Weights of a small GPT-style language model, trained from scratch on English Wikipedia.
Size: width 128, 4 heads of 32.
Each number is 500 + 25 x the weight over the matrix's rms, rounded and kept within 0 to 999. Layers, rows and columns count from 0. Numbers have three digits each.

# layer 3 MLP up, 512x128, rms 0.35, rows 472-511, columns 0-127
469466493497489485481489506502447515527460516466523499468532562520496479520497453506527504496491486506505521509478493486472450512490526526477516559499477511509514492508486487522519506497555522509455487501557505500478525490498507485469519507501543483471501478474502501526486487512509527492522494532558531498502470467449496486511490470481484519459487501431499518506434508470524529503480
501471447499496567437504551489461487467488477449513483480501502496490497535497493486522513486490505503539495483487508468498490581490488523496483469522528529476511501561530467489517527510515510494471523541496515512502517477497474513520506531482543487473509519489515488458523464467464456527539487527500465523496503503526490483489495532507544540491517457509514512495473498511480468515511
457538523494524473519490524501477467485528513490515538535472462500551483486478500527483526465518552460473485501499549478563480500520490496520478496447470510502493500505531546510529514521503469496483481523502508474503532534530534487513469534521501519493508551497489456521550502526519493491524490514496484493507555518512484467495506500486504488459501519555533491508490479461491472501467
519516489512470536515496518493515525528533467475548507509500467496500536507485500473483492482509531517484493499486551498489423476442484490476524441495495534524512494513518484437472533513484536520511553498472449527525507488529473487460521487464486481537509475482506489447508511501506518502559498499510477534461406475528498523525531531501500466516494530485480474511464510491458515464513
495482516493507492503513488526495506481499508470470495501532489494489514548482465460489491438484560527469493516571536480513487480465544520508528498493531477512487461505523507486487479463550504492527478472499443481504520484450538521550519505519501487476535572524503462529486474482526466555490460497493526466486501504493472475477487536526516506476484525532461573506552508474472520482494
495507555487487488521511488529476444496508508552494488545504505467524481517512538545520486473513502521494441515463534507528473521494510490491520485497481491526511477539539466516493478520491503503547553531552510476493470511513488483509514461530504478504519502491515512499473492494511506505515523520490484528490482534488512493527522520483493503500483497483457536468497516504482450500403
504562503478530530515483483508501528510491498513526497457521511500480469528484490496485517495491490493476538516485478490505515461494486506505481467525477530498523485521421505506523468513490515521541494495501483495507492455517499503520520540447443512507504530522494470519503464480517455528521478510532518494509512476522523495459495528486498485469462503490499486527479473512527479502527
463502499528558520508448498445496466509540471517491530479499523527517548472510518535512489551526483495535488536452495475459497525504521485479495499558487519514524535481541472468505458498496523480513514510503498502508469539506547475463420494499503499481483488482475504487516521491526532483519471510541519488462521564530538490524505461481495464531483462527492467519499451502547495494565
475488481521523501487495486519526509469503438481481512532526485501485459480491522495540491545491487537508482469512514479526494448541495531504562525526513490480522504485518484549468432529508503514499520491523442518508494506506487489520516518525530482455529491486478523522519461493506467516520494517441524532481488529493515487413503519542492458509506493476563528496491488479484517479494
509508525471502477507509480494490525529535491494515510477525503465514508477508461501492439455528502474503548492522488476500470521457529497489489487530566502484507500474519524494465474447501484515520520539496494486499500497511507478525490465491510443509505510478489465489539552472463520488476497513508508509484504491533485479494472495453518509520544491464501508527514531476481483570478
477484494486526499559547457453550503501495502516525503547469477443501484493524478476497524497467533500508450513502537500497501482531482468499484514520511497527506527453454433514464445521468469573507513502502472481556496448465499480490520543511507519509527547510545485539514534513508490542516522515467495521452531543504454498486526520484485533479468521493533463453484526506468537519470
555461506497495488531486465507473508486465492494469488476515491543504508457506544503491500459504510490538476491500500496466484520516474556518526463504569518517547548471534471512474491488507477511520530516476494540513525491457564529513538552508559511481538441535497480486487545505483466509539461486522465464517478513463457515529529492522481461483504488524522512527529504492496475443500
459483493485503519494507451527489523490468496516501522494499566512489569493479489505503540504538489531534516491504440491506490505540501446477497509501501501519486499546473482488474520534523455426506503531464490484492512520471499504490507525486489466502502543555522450510491509542455480531474483461519470517527529524489512491498508501478512472525492515521530535503495493489556510531569
492514539489500471499495527501498488525480510529529521538518515497477480455490492526533481462493541498469512490518537461517517457521467552526494490466519535513480501508459495493487514489486540504528473493473498540491475477485473528494565487471488496492542498549498481463493497520470445474476481491482467485486497524510523525405488470544547489502481484551514507474460457504498507473516
507482504496507544531487483529521442483485526466504480501518496527502501483514523553530474516503500504480520439500495516511490545492515511506474465499516499525514479478454513497502542478500503488506543545489549518507499541510517485504522515504517499509521496458455513523476529479505467441467471513483481479500447505496513469469490538519540476495542467456520485447500526498484503488504
497501495525487524477446486481524499511466516502475497480521503539537485467496462520498519510504520500507486482491456541524481440514513517477531553508522473499491521485496502486461486485507543505486527493498498511529499483516500486491536501445504487485530536494496465513514445531541526486535521536530511511490497486512518460510504463502475520551513461482452491506512496474513489527496
507515486505525542488441469471522487500517537483504500507458495485537489501517523494544470490486477519495505468522528503489474459511433535492492537525558515478498490499484496521467484507507488532539507484487491495471490506503473484525576495466487503510501485480484475507552511443519458517538486481484518516504530550532461512483489528483477453538491483442519501467559499509503534506502
535498489509500513500493517522462507463500443499483509457517536527538500506547515481484522539496493492492474437505487492522527538429522505492528456489473519505487548488477475501519507561517505455546488488482508454522457514516489508477519505512503514495484471477473499535520483494475483472516535490518484517492584457539472505500511504515490495513447487524499469485480567505495520491479
481484507486523517486436488522503467530503565519499539533496486495505488508511457510483468516478492508527462537481522545504503500490494531522473537432483496497456484499523521487499487519462521530498481520513538455523492482501533479545549486484478500477484509522506507534507513512511499502493461472510487508498502491464490420479504534479473476480507523540459506528496523487470530496473
498511503485548514546490498527505464512463530527555501519466518489536502534513489472520533533505538498471478504529491483542516443470485513517503511550551501497514537517509497522541482490568509457487503469517507479471477451511458472465519508480522506517503491489501486467467507522483485478504495508465475519495499483491523499537521501516518491517464516514491493494460474514472489524467
534522490474511516516464506494533464514497538542521509528500489542530543492485477495538516506516442503529507507458497473512499512490536512476501514494530481507469525518481486544460463524464498483503470488437491522485499538515498491435534504495505526476442454515512479509488508478487467466543525491509487512479501507489513479466493517528504473535491511492513489470498484502495537487492
496507426500521531508532510518545490494527495514509535497471542514527490517484532502511517479509473502458491454498488548492503486537476503495520510504495500488535490501465504495502468549506471514480452501495515513473493514454476470444525524528488515571502448444484497438520488476494498469491458531504522562475522498542487498513486482491524517493512454461507515513527502501523546528559
505490505490491488482508517498512495534494509462511505473508536491525485498494481533509507512461534465447541489518482542493484459489472486492513517510459539536468569520469507508530505529526500511513489475477501509470519481556524475490553504503519508493509484486473429494526492526532492468465430512479521464532478489495463525529514451486513465479504482492524494498485483504497492504467
513480476461484512531525492503511463468466454456508531509514511519506468465511508474522510526505522523495519506494523512498515451506482531501486511501509488501529468502499529507477467480467494463518510469521500469514511457477512502490510557513521473480496531528490535524535549463513500582537459480529489470526499537502519474515480536481473508477507495506510521521509476500523515492488
528517532496486531481464442549531489531487520489483509465489527461506532481497482515520466493516503475514469501470508508475484476516520512489474496453530513462495505522515443455509481494491494497528502513516520592530524515460487497501535501534479473503542508463463473473489519475480503479478514523489504540533498464542467529470449524466512538491501469505515510520511503505463467463442
510480490514511544490501505502514516474484460489499493514490505497529484506483487490505481499559507461539510509441523546530532463493509538508530492528515479543488503520443506512463500489516516522483537520540485481491471507541515477505483509551526525529507480513480489493499482475482503484502468502444547499474514491471458504506515459510469490467524485476506497504485514488472518496507
528452518538518518509484551477520513504507495556458492488517495429520490505490521527492506518531501459480511456421506504515509490501469464532510485516536527530473525535524486513453505493492515503453471522538533523519520458507530534501484526479464497510472477489518521496488511506530504485465498473477535525497513526515482478492501507482517499449482493510527500516489525473496509498524
559489527475509508521479472476511522535504517443499481479543487497504462504510460499513434526474527479485490491531462534470479526553497497508532492473501460487528496490509541502474486475508519499449500495492490530521477473511482507495529503512534452498491506522533481490495520517488475532497523508491506513532516485492498475499494500504466517480483494541483503484502475490531478521472
507456508480484511485478522506518540489514494420517546505502460509528520470511473489465505517525513498509524552484486488509475490517462460486489522492541486495483493541487521476480553501471507513477526512488451525484510501512477499505490524493483504534515511506499498503526465529557558538534495509517514535482492483521507478525463495479516453482518520539447483490450507501480516521484
468538489491506494478517503501516484489510468536517497479487505507504470513470517509515486483484475535549513427480528511496490540541510492506505532483512480506494494511519531488471474542510461505454502514511490520484518521486461513519492519496468483484501531484490531480499502510505551453480525505464454502540471503480499470519486499515501478516476485532491451513501502469488486472570
536505514489489505515499512489467507490507464528471514522496453483504485507485510478475464546497520491495487498496452509499458502483513513528521531483504537523484505508497530465449473510469492523415475520516477466564506497539511524519511530550515506509464472480483514545477508493517470483522468529522515517513499531470474508461519545502497486481512550477523487520507479494486525547463
498518454538547522503506494503514518503475526511535471487496480493502520511480551539492465470502458521514508490482523507481510470538500518502540516485533505519550489479483478495511495512503498482506502514467531523451505473493540486484507485490455472491504486512508478479543498507459482534470509517470529514521503451467471476481539457446509504502504526518473500537443512474491512505488
477561469470487521485484512464449497487518542479480472501467491510478487509488494576527529501528505557469473481495545498457482464541505493503489517452493523539485474558482520491518533572530501528448539500493508546496484484484485463494525545512494462534521549439487494496469501463529476481444532469492510479508525565517489479510526490465507504508552439519512569474476466514491458477550
480527547480437499481513460530536456492524498484471493504541505482490534501463492558498566558507515510542480484503515485475520471534522534508548504487490516468482462459493504475504491532498525512480502481518490525490500485481520493484483517490505513474524498521477483539524536458525476459483481492473510528506468512513503475477493471511507492517497545479492482473490553513519497488538
511460489486524514503512524504584496498497561501501497513534468514502513522503497478443489454509480499527482463481495507525466523486485470495505465522528517486560491520503512510493534493468510486420529496529527521459507508479508522463537529521501482497481515485486547491472518501493483545486535513509457540492475496523521462527476489544509524509477532510478491463516492478513485481502
470499502490513492512501506525530472473488532525462504531509504431517490501516467485530517513496536560457537482513479541500537482511467488490522503480498510481506474487546472505491507484501531524488469541509507486485493509523523504517542508496486421544509525534504505487482492497483443488521469519471480516494502504554486472477505566461502460511520501551488489512539461466497480511537
498504469509489454434492480534504507471502492514523460491516512486490545513488506474469510538469509516524507504499469486506499470501488513512517501505514476538499539545535516473511498494524498491536500464535497483509494440564478467524523494495503470504510497503488482475458506451482507464484501554488525481481520457514516516481488507505499476532514526552495554504464546511463463462535
482460518498515483512502502491493504524515487477482527537561473495484540470485485499497489510492510496467449535516535476515474512508502515504509480484516480512495519490454514522510448479521540500492526536542466463476501472479479487431530507471510505487495468497499501512509429519515485528541510523484494500520500514545495509490508543520448529512480463480458525514530501516546508534513
467479479502466467521499525488469482497528486516541498536509543512479461543519485505528502524520494517503490497502475522467523496535499510506472493518471479512479484519500514545458499464475452515508478482473464472489511461526472498539509516446487513511477538503465497511507500525529474534487467487528550548507552484511498489505496460502533506507510519515506438537479522515483493552527
526473570527500529527439510505499469499521505464494496476522486505489502459489486527496476472530492489485517501533485544464515492478515484515491469539530533541481517537565507529486485559538553456502501466449528516471506493472471451519523490497486466485559490495533479505535460517476518479518502510506538467545509520442475548465527509493515476481520548503495481534501506484491472496495
# layer 3 MLP down (transposed), 512x128, rms 0.128, rows 472-511, columns 0-127
494490525509471478499523467526491509486497507528489473501522481498472477458515466524455532473489501527519529547496509497500476504524517449537497492527495486500527498491491491494531493500534472511487472499556480477482499505511475526459469545488487470503538460527514487469504507505461475512497497514485487489498481515563534525508516536491474504476551526518512484507488506494468532494473
494511415479475496524497508482532494513476537458512471524446544520492482488509533505542487513508508528510496525491484468487474510477463505500460485538468487500461552521508466484527511501491509561542443520509510486496536517470489496515451499501499465509493501551516494531500502490532466503493486484496534487476473527508489475487485499500521464489541511541537499496527504509533479460496
514492464486509513545509534487483489523543510522473476519496533476480502483474433488481477510501451543491504491477486542465486502519529519505495519512528442503522517518488491475510464493511500468501542503470497492503475487488559514500488514466502468494485506514506537495507501503511512465507497470471545523513462554516509515485542481502477474505473515482498500532565473513514563470496
523506539530492492496492448536512526502542528498469475509481556523517468465490491539508479547474509458470449552519489505483502523522509516484524528479450519491522490467495480452474502482472553502505487450465510494489508522491454492474491487502503494496519478491504534513493493540501467475478495489493504439553525532489478485515501495534501531483473476488535484510553510498548492513527
511509486519475548462481504536498517427553528506472497499511521512486480515491539551508495468512491501546570455535462536531505510485508529496454448506480496509494527507496492500519506494438514501535493466454504491479492495521530521479498528522499472459513501447504499512495519490503507498469511473547515494476453485505488554469501506491450512518516561474503497456496510493514478550485
520461462504483525476506513487463525552526477521529518505535465507488476522438523483477481485487502451534506502529476476480505474517468500507512515541505474487503505480486484529501496504487530517492488485492528499523489543481486480460498493470481532473498540490501524535496499485467480492533465491470516474502528503499548481471524542533542511505559525484470501536507461505475529506500
466501554489461525522535482494515498477508542476482522450436499551498521447465515544545472535501498474497497529489508512485466526510520480511470464478521483484488494517480527516476497533507481519539506513527481475496491534507520474469474501496484486545467429490508533508504513425504500525493498473500519501509540488480512496531521526518505494464493545499545496476474511490516484530474
501504475526482517455489481505523518498443505501517551499520533511404503482506539502512476464483512474525534499485506472487471595481508517522510491490450561491457496524520572470509499466457525486532486521512521512489491494518476531477480505453515478481483531479477519505548514505476538549517517467499486495523472502515519432515497494500539502446510483494516481514548502528496494483478
440481496489560495498479523522488534441516425476511512533515519497512490508500507484461542516534498503472482506527476527531437440489503509506558492543460470496504430520571463527475492491505553489496469512522484496520480542493488524557451468497512516506526527500514509529514499504537496530543498494476480543462523446541486486496486521491509486512452444474515509498490509512502502458515
472492536488509518555479544499488524507502480518518476521519474471503457493505497470510450524478518488496479479488506506493484463488520526531525490498488493512497479488477490494540490489519471528477442453503528480511538480507420510477494514478522508547458531491554523549478502482466525513495505529439507501528519520501534513520484532548465535495486495471523539493498467490498503476519
498514583487524516478534507503520431561508488522520510516496459523491535436499462469496508491526536474465517505531481476504459469465538482450506468513443531469508492550472500465563466445547475456445535556506525493517497501468533515502512511484535499518528505516513542464521526481476507537503471447460492520484489475477512520481526466486479512492490525497470494571554537548456511501491
484512468486529526476498503477524441497498512532483502479518482482517503491537506478509476474528540533514550502488467476476476472513453508484515509498554463492495479514461483476540469491498517485476474484517480505512552524497472501463520463497523514529473555495499512453448539520433503505485507487543525518522518481473505490489483561518535485483443504498550484507490486517522545582525
471502535544473524482489488469483512496483525505490495477455505532496536544504548440473484539516446521512519520518483479484541473479491504538482494535487510515486496477462464444510534468467525501488524518496506504525503552515497535510507441524513492541503464469492522486511481482492478484555469517466546494474492551485475516479515547490490497504534517455491497530500477475536488519486
495475457500480511425489500480488493553466483461502473509504500496476512487486502515482532514463519532535495474495508540461463526538528488493459498469464468481498555506520533527514520498549520509484496498526526503524505485506533505496512499498504469509491516452497480472537517492506520516501530484512485521539485482520514511490505536492500462452515503464479461502558513508494491516521
492547486502486527476506483483480503483506481493503499472467478536505516484495484536506485473459509553516506524514493448463504480498514487539491499550512480474471538472486474494509501454492504522499505485525518486528512507502514507518549517488514518515485565522520467514501483480486510477538482495504518493506457472520501489485496512491458489494511470506495517487515511532482531467533
456520454493513518480497504503500481464508496468483502533524507484479498528491524504500539494491470460515522488487483529499495460468499507510500562515501439524509488489476490530490517514501464557507500498486506509474520484488493485473499523485512508502507480518512473480490491515514492524482494513517518507473508534506479498493502517495471468518521504490482495541534525497535506531504
531461486475514513502444571493471492519495481486521494503488494475477533484529478506519499473538506466499475447489467557483504500478523503500483524516474527502497489514506499436497533503505492497506495446493455500505495499537519489580480499449561514495458491489484499501506536475525495513484521532425482494563473506498542504465510461501497496547495515518521512506518539531499512520459
523524470510510541538503461489491480488483573524496497500528476472497503498527499503486495483518519509514504511495511501500489503525549503492466549474492470514523512499526519539528521510486518509464529535460485515480534489496494484465484481520455485484473506470511498458494501514438515490525481531525510473521483464515510542468524496468486487506479500507488505468500449533489490493510
483487501513506484508541503506490504513494510515526507505485503544472436501512504515515522500499517493476507439430481510498466525467514500491483521468518501520516518516467509471502559510514457498541478509497438514507517481542481530526444512523497493478492526511504524501516489481510501486492459545493498463484498473539493485482497516504538482521470513486533534477533504477498474528469
525548512568487477499495574503473458517485504497451503491491500512509465494536478449480506511483484500503486540485462487508483498499519487535541544508452518553532489462522502487483514516472536445533517449501489540506508497489510475472476464486490484514489536504516545460557512486548448508505444491501457488509512503510507493471513534512486494511487492504508472532465560524477489507471
478516506485483519480500517481502527489494511536470467499495493469496514475472516478475485461469532492497492526491471505476445500494521458474511501523453524535464528498490492502560524471550487509470508485520496496460503502512519516528507474500481519514497514514500505493484485484485520503471514496501517488494522523515475537486499468521521515489534541487526513498521536511482545530479
531499543557459493468465484524495519453498490493474521465507494520510477492506538455503503517501502531501493517483505525475492531514475500503496510528480444514488505479519499480451486449510526501486457497512520478472538485512441457506482487468527510498528568549533488502523547503517473499481517467540533551483501504495511500466475541497503498530477488499503480517541491499516482473530
513489461521519507493494490515507494488521545504498526537501479489489519489477500475530503513469487507471457479466509485522483489527476489509483493526521459501506469473508496474487475511490500547473540512490526515507505514424489510500477446495477494526508519529533536463524536512458497519517556520494500497479539499517509490480519552519473545505504507485456538503489497462510481472524
526520524505471556506488473497518530475488522507461462451545470510449506480464546481490523526489458511488537476553473527453544516450508524508460489491472511507507485491498516517473509500488487508493485494547509530510477487523471506480455474517496522524511519465478505510537524515484461474504507476544535513522480528498509516483468491478499514495495520520480493486546492493493536507493
473501479510545512479458489496495513493502511474513497511521517502490488523500447507523475469502509511560498514514461507477499521530478512525491537494456462527512530482494474507478502507521541489490494512517485439529488512549460491481518479558509509482461506504514506512528487544484489498516492492468513472504484513445503439538521475532509466462463467493517515508539510492531486531522
493536497527500524554520501504510485490467498465517495471505509511466493486478514474515483533503508515463457463512459466501497503530498526519466500512500489477533499501521460501499525526523476518495515484545501490507528446487529506505515500509502460492448549472525494488478508508472531512544514482508497489501510443458531528499550513498495517499491497544495474514493503534483492449502
481519540547516534488463504507476462496476542510508504508518484514512457503535477508488521516531463506535536515460489496499528525511551515522438508454454500460506459508456512480522488513482501443539505483510527518477481502510516461467503478497502515524495494495524490503512522515511505527494462511501502530476464484435539558497465527522500494504488502529494500468497526479475497478497
479499461498489483501513476527491483503495509470512483535537495535521492493501514545506523441493494537494525476461526496481466478455481501513485492527499510505480479499484494508513521507499476491512491521512544506471511486548460483516440507491517520502468490467477493536530495497487481499460511504512510504502506492533497513500548508495496486502468542486516506532533495502517489503483
478500461469507489492533503483453528457523509503455508507540538545527522484445513507503500535516505500455510493517507483482474512541521516500515494462500478520501502515534513498508500526551475487483534503529521485483473463513487522497471505530525496445487530525490436492525487509461516499498472481517510539494478507521526500514473495521441513494462498516516464480476528486523484498516
510425510484519467497515474493543500526521516501523471493490510502510555491459498516464508492489464461473501558529547554493545488485504541501512477513505491488509511492498471492476516508495508505504515550471521493502485497527485512496528470517553537510475510483552513493504505502516514446473462483482550521464501494496483496483470501502524494479530486461508507511498514490467436493484
494522533503527480477500443516509500468507535495524487493473518551479527470452519456536522485527475545502564456519491499512477475454516508526466435468499474517522481496480514512572502500495527480497481508506499547485463475542484444486504517511470529521476491533518492458473528501477511479542515527486486485515509494451484445535499508496525513533438500518541497542512490482499502541485
484477489552490493484536476511446479493489505481483466482429477465463525506485533533487498533491483517488541495532481505512503527538547484492513522478486504526518476445449489511541500522520524488500510507496496499433489486549480495531502459492511519506486530491516541446504486535462504529520528490489527468544510512500485523472518492505486489498515513476512498504469529503504499519507
553522500473455495509507479467553528463467520455507500548536533469485528490490516495529457523509497535473469493529464489488506466551491485478519497469528529499520529546482464482473485519534475498521511488492485532561499506446427470503520505486511492523467518500513451479490528456543506490499540418524512522471505483455508463503564534534535529494466462492507543474522509475512498479526
480543494495480480523501481516514482519442478444506519531470504517522496511478453508554479486488504521533507486512514437521469503557511428503532525506514535517506480504483529486532518529498479507491498509487498470494474522495496501492512461498468550478474527513504505538483501511466494489482499490477500493476429485508494516475498462496481499524514506482540515513496548481523536520531
496509518475528490509463548510493496470490500501503501510516459501481510527509485470506488533513493483522496527523480496501484468423560485515522495511484516520475549481487495436514532506545503520505502455490519490513526490463484513505467481527507551515459457499447530492483513540502479439516511498456535510511499533497492548517475476502437441497519511470532509476492547531520514462533
478522447487490472508493482501531512492486525509526503486488523485512500489489494525518542491476541515519537478546487496501493512489495455526459521546472498478437485476521474520469502496530562513539462550467516441495505473484457529463498477506506470499499513477455499496536496547454520516497509485541520457458481493510467534507485515497497486518508491532486513498519518483518531560505
500485525471512498501527532525462521497496496491465536494467503500571506492511513485509461458537480505505508486479524471499510474473526490494486476456466488509537513495506543480518481462503559461482509506506522510478486493501518477488503495509487540532497492502511549494486474507518534520537522542462489481551504507530501519520464471469500442480499517492503481493483483518507507523455
473477533521500493506498493522494491551482527488486494534527500517472526503505508515485474505443518554523458530487489478501495509536502505506484477507520492532538444519470480513513503504511550508465459557527500486480524507541437483483478509488536478477476480462511473460499487495476513485491511520486489519480515521476456506486491519485472494528564456498508511536518497493471496540524
462502471494510565488476453500504498472507485505504482492477487510521547497478482527484494466579503475463540513481479493509506494543494469523533552507522532542557472477474481512504512520475462499488511495498491545487534526523451479495486515533496475482467486506471529471528482503489492502504538428509525492464514512534478530532516514491479471506498462498525532441481485443516493540555
511481466463528493485507457533522514466494492511480459505558495473497474504514468504479522549480465529520509502541510510537490512525532543508509487460549489488480487512522502515478476550527515494487502476513508495479478428493496500473460567503489471511503452505476483524489526530468505543487552510485481519506457507480534478464507502492481529512513519485494507439478499517476552513502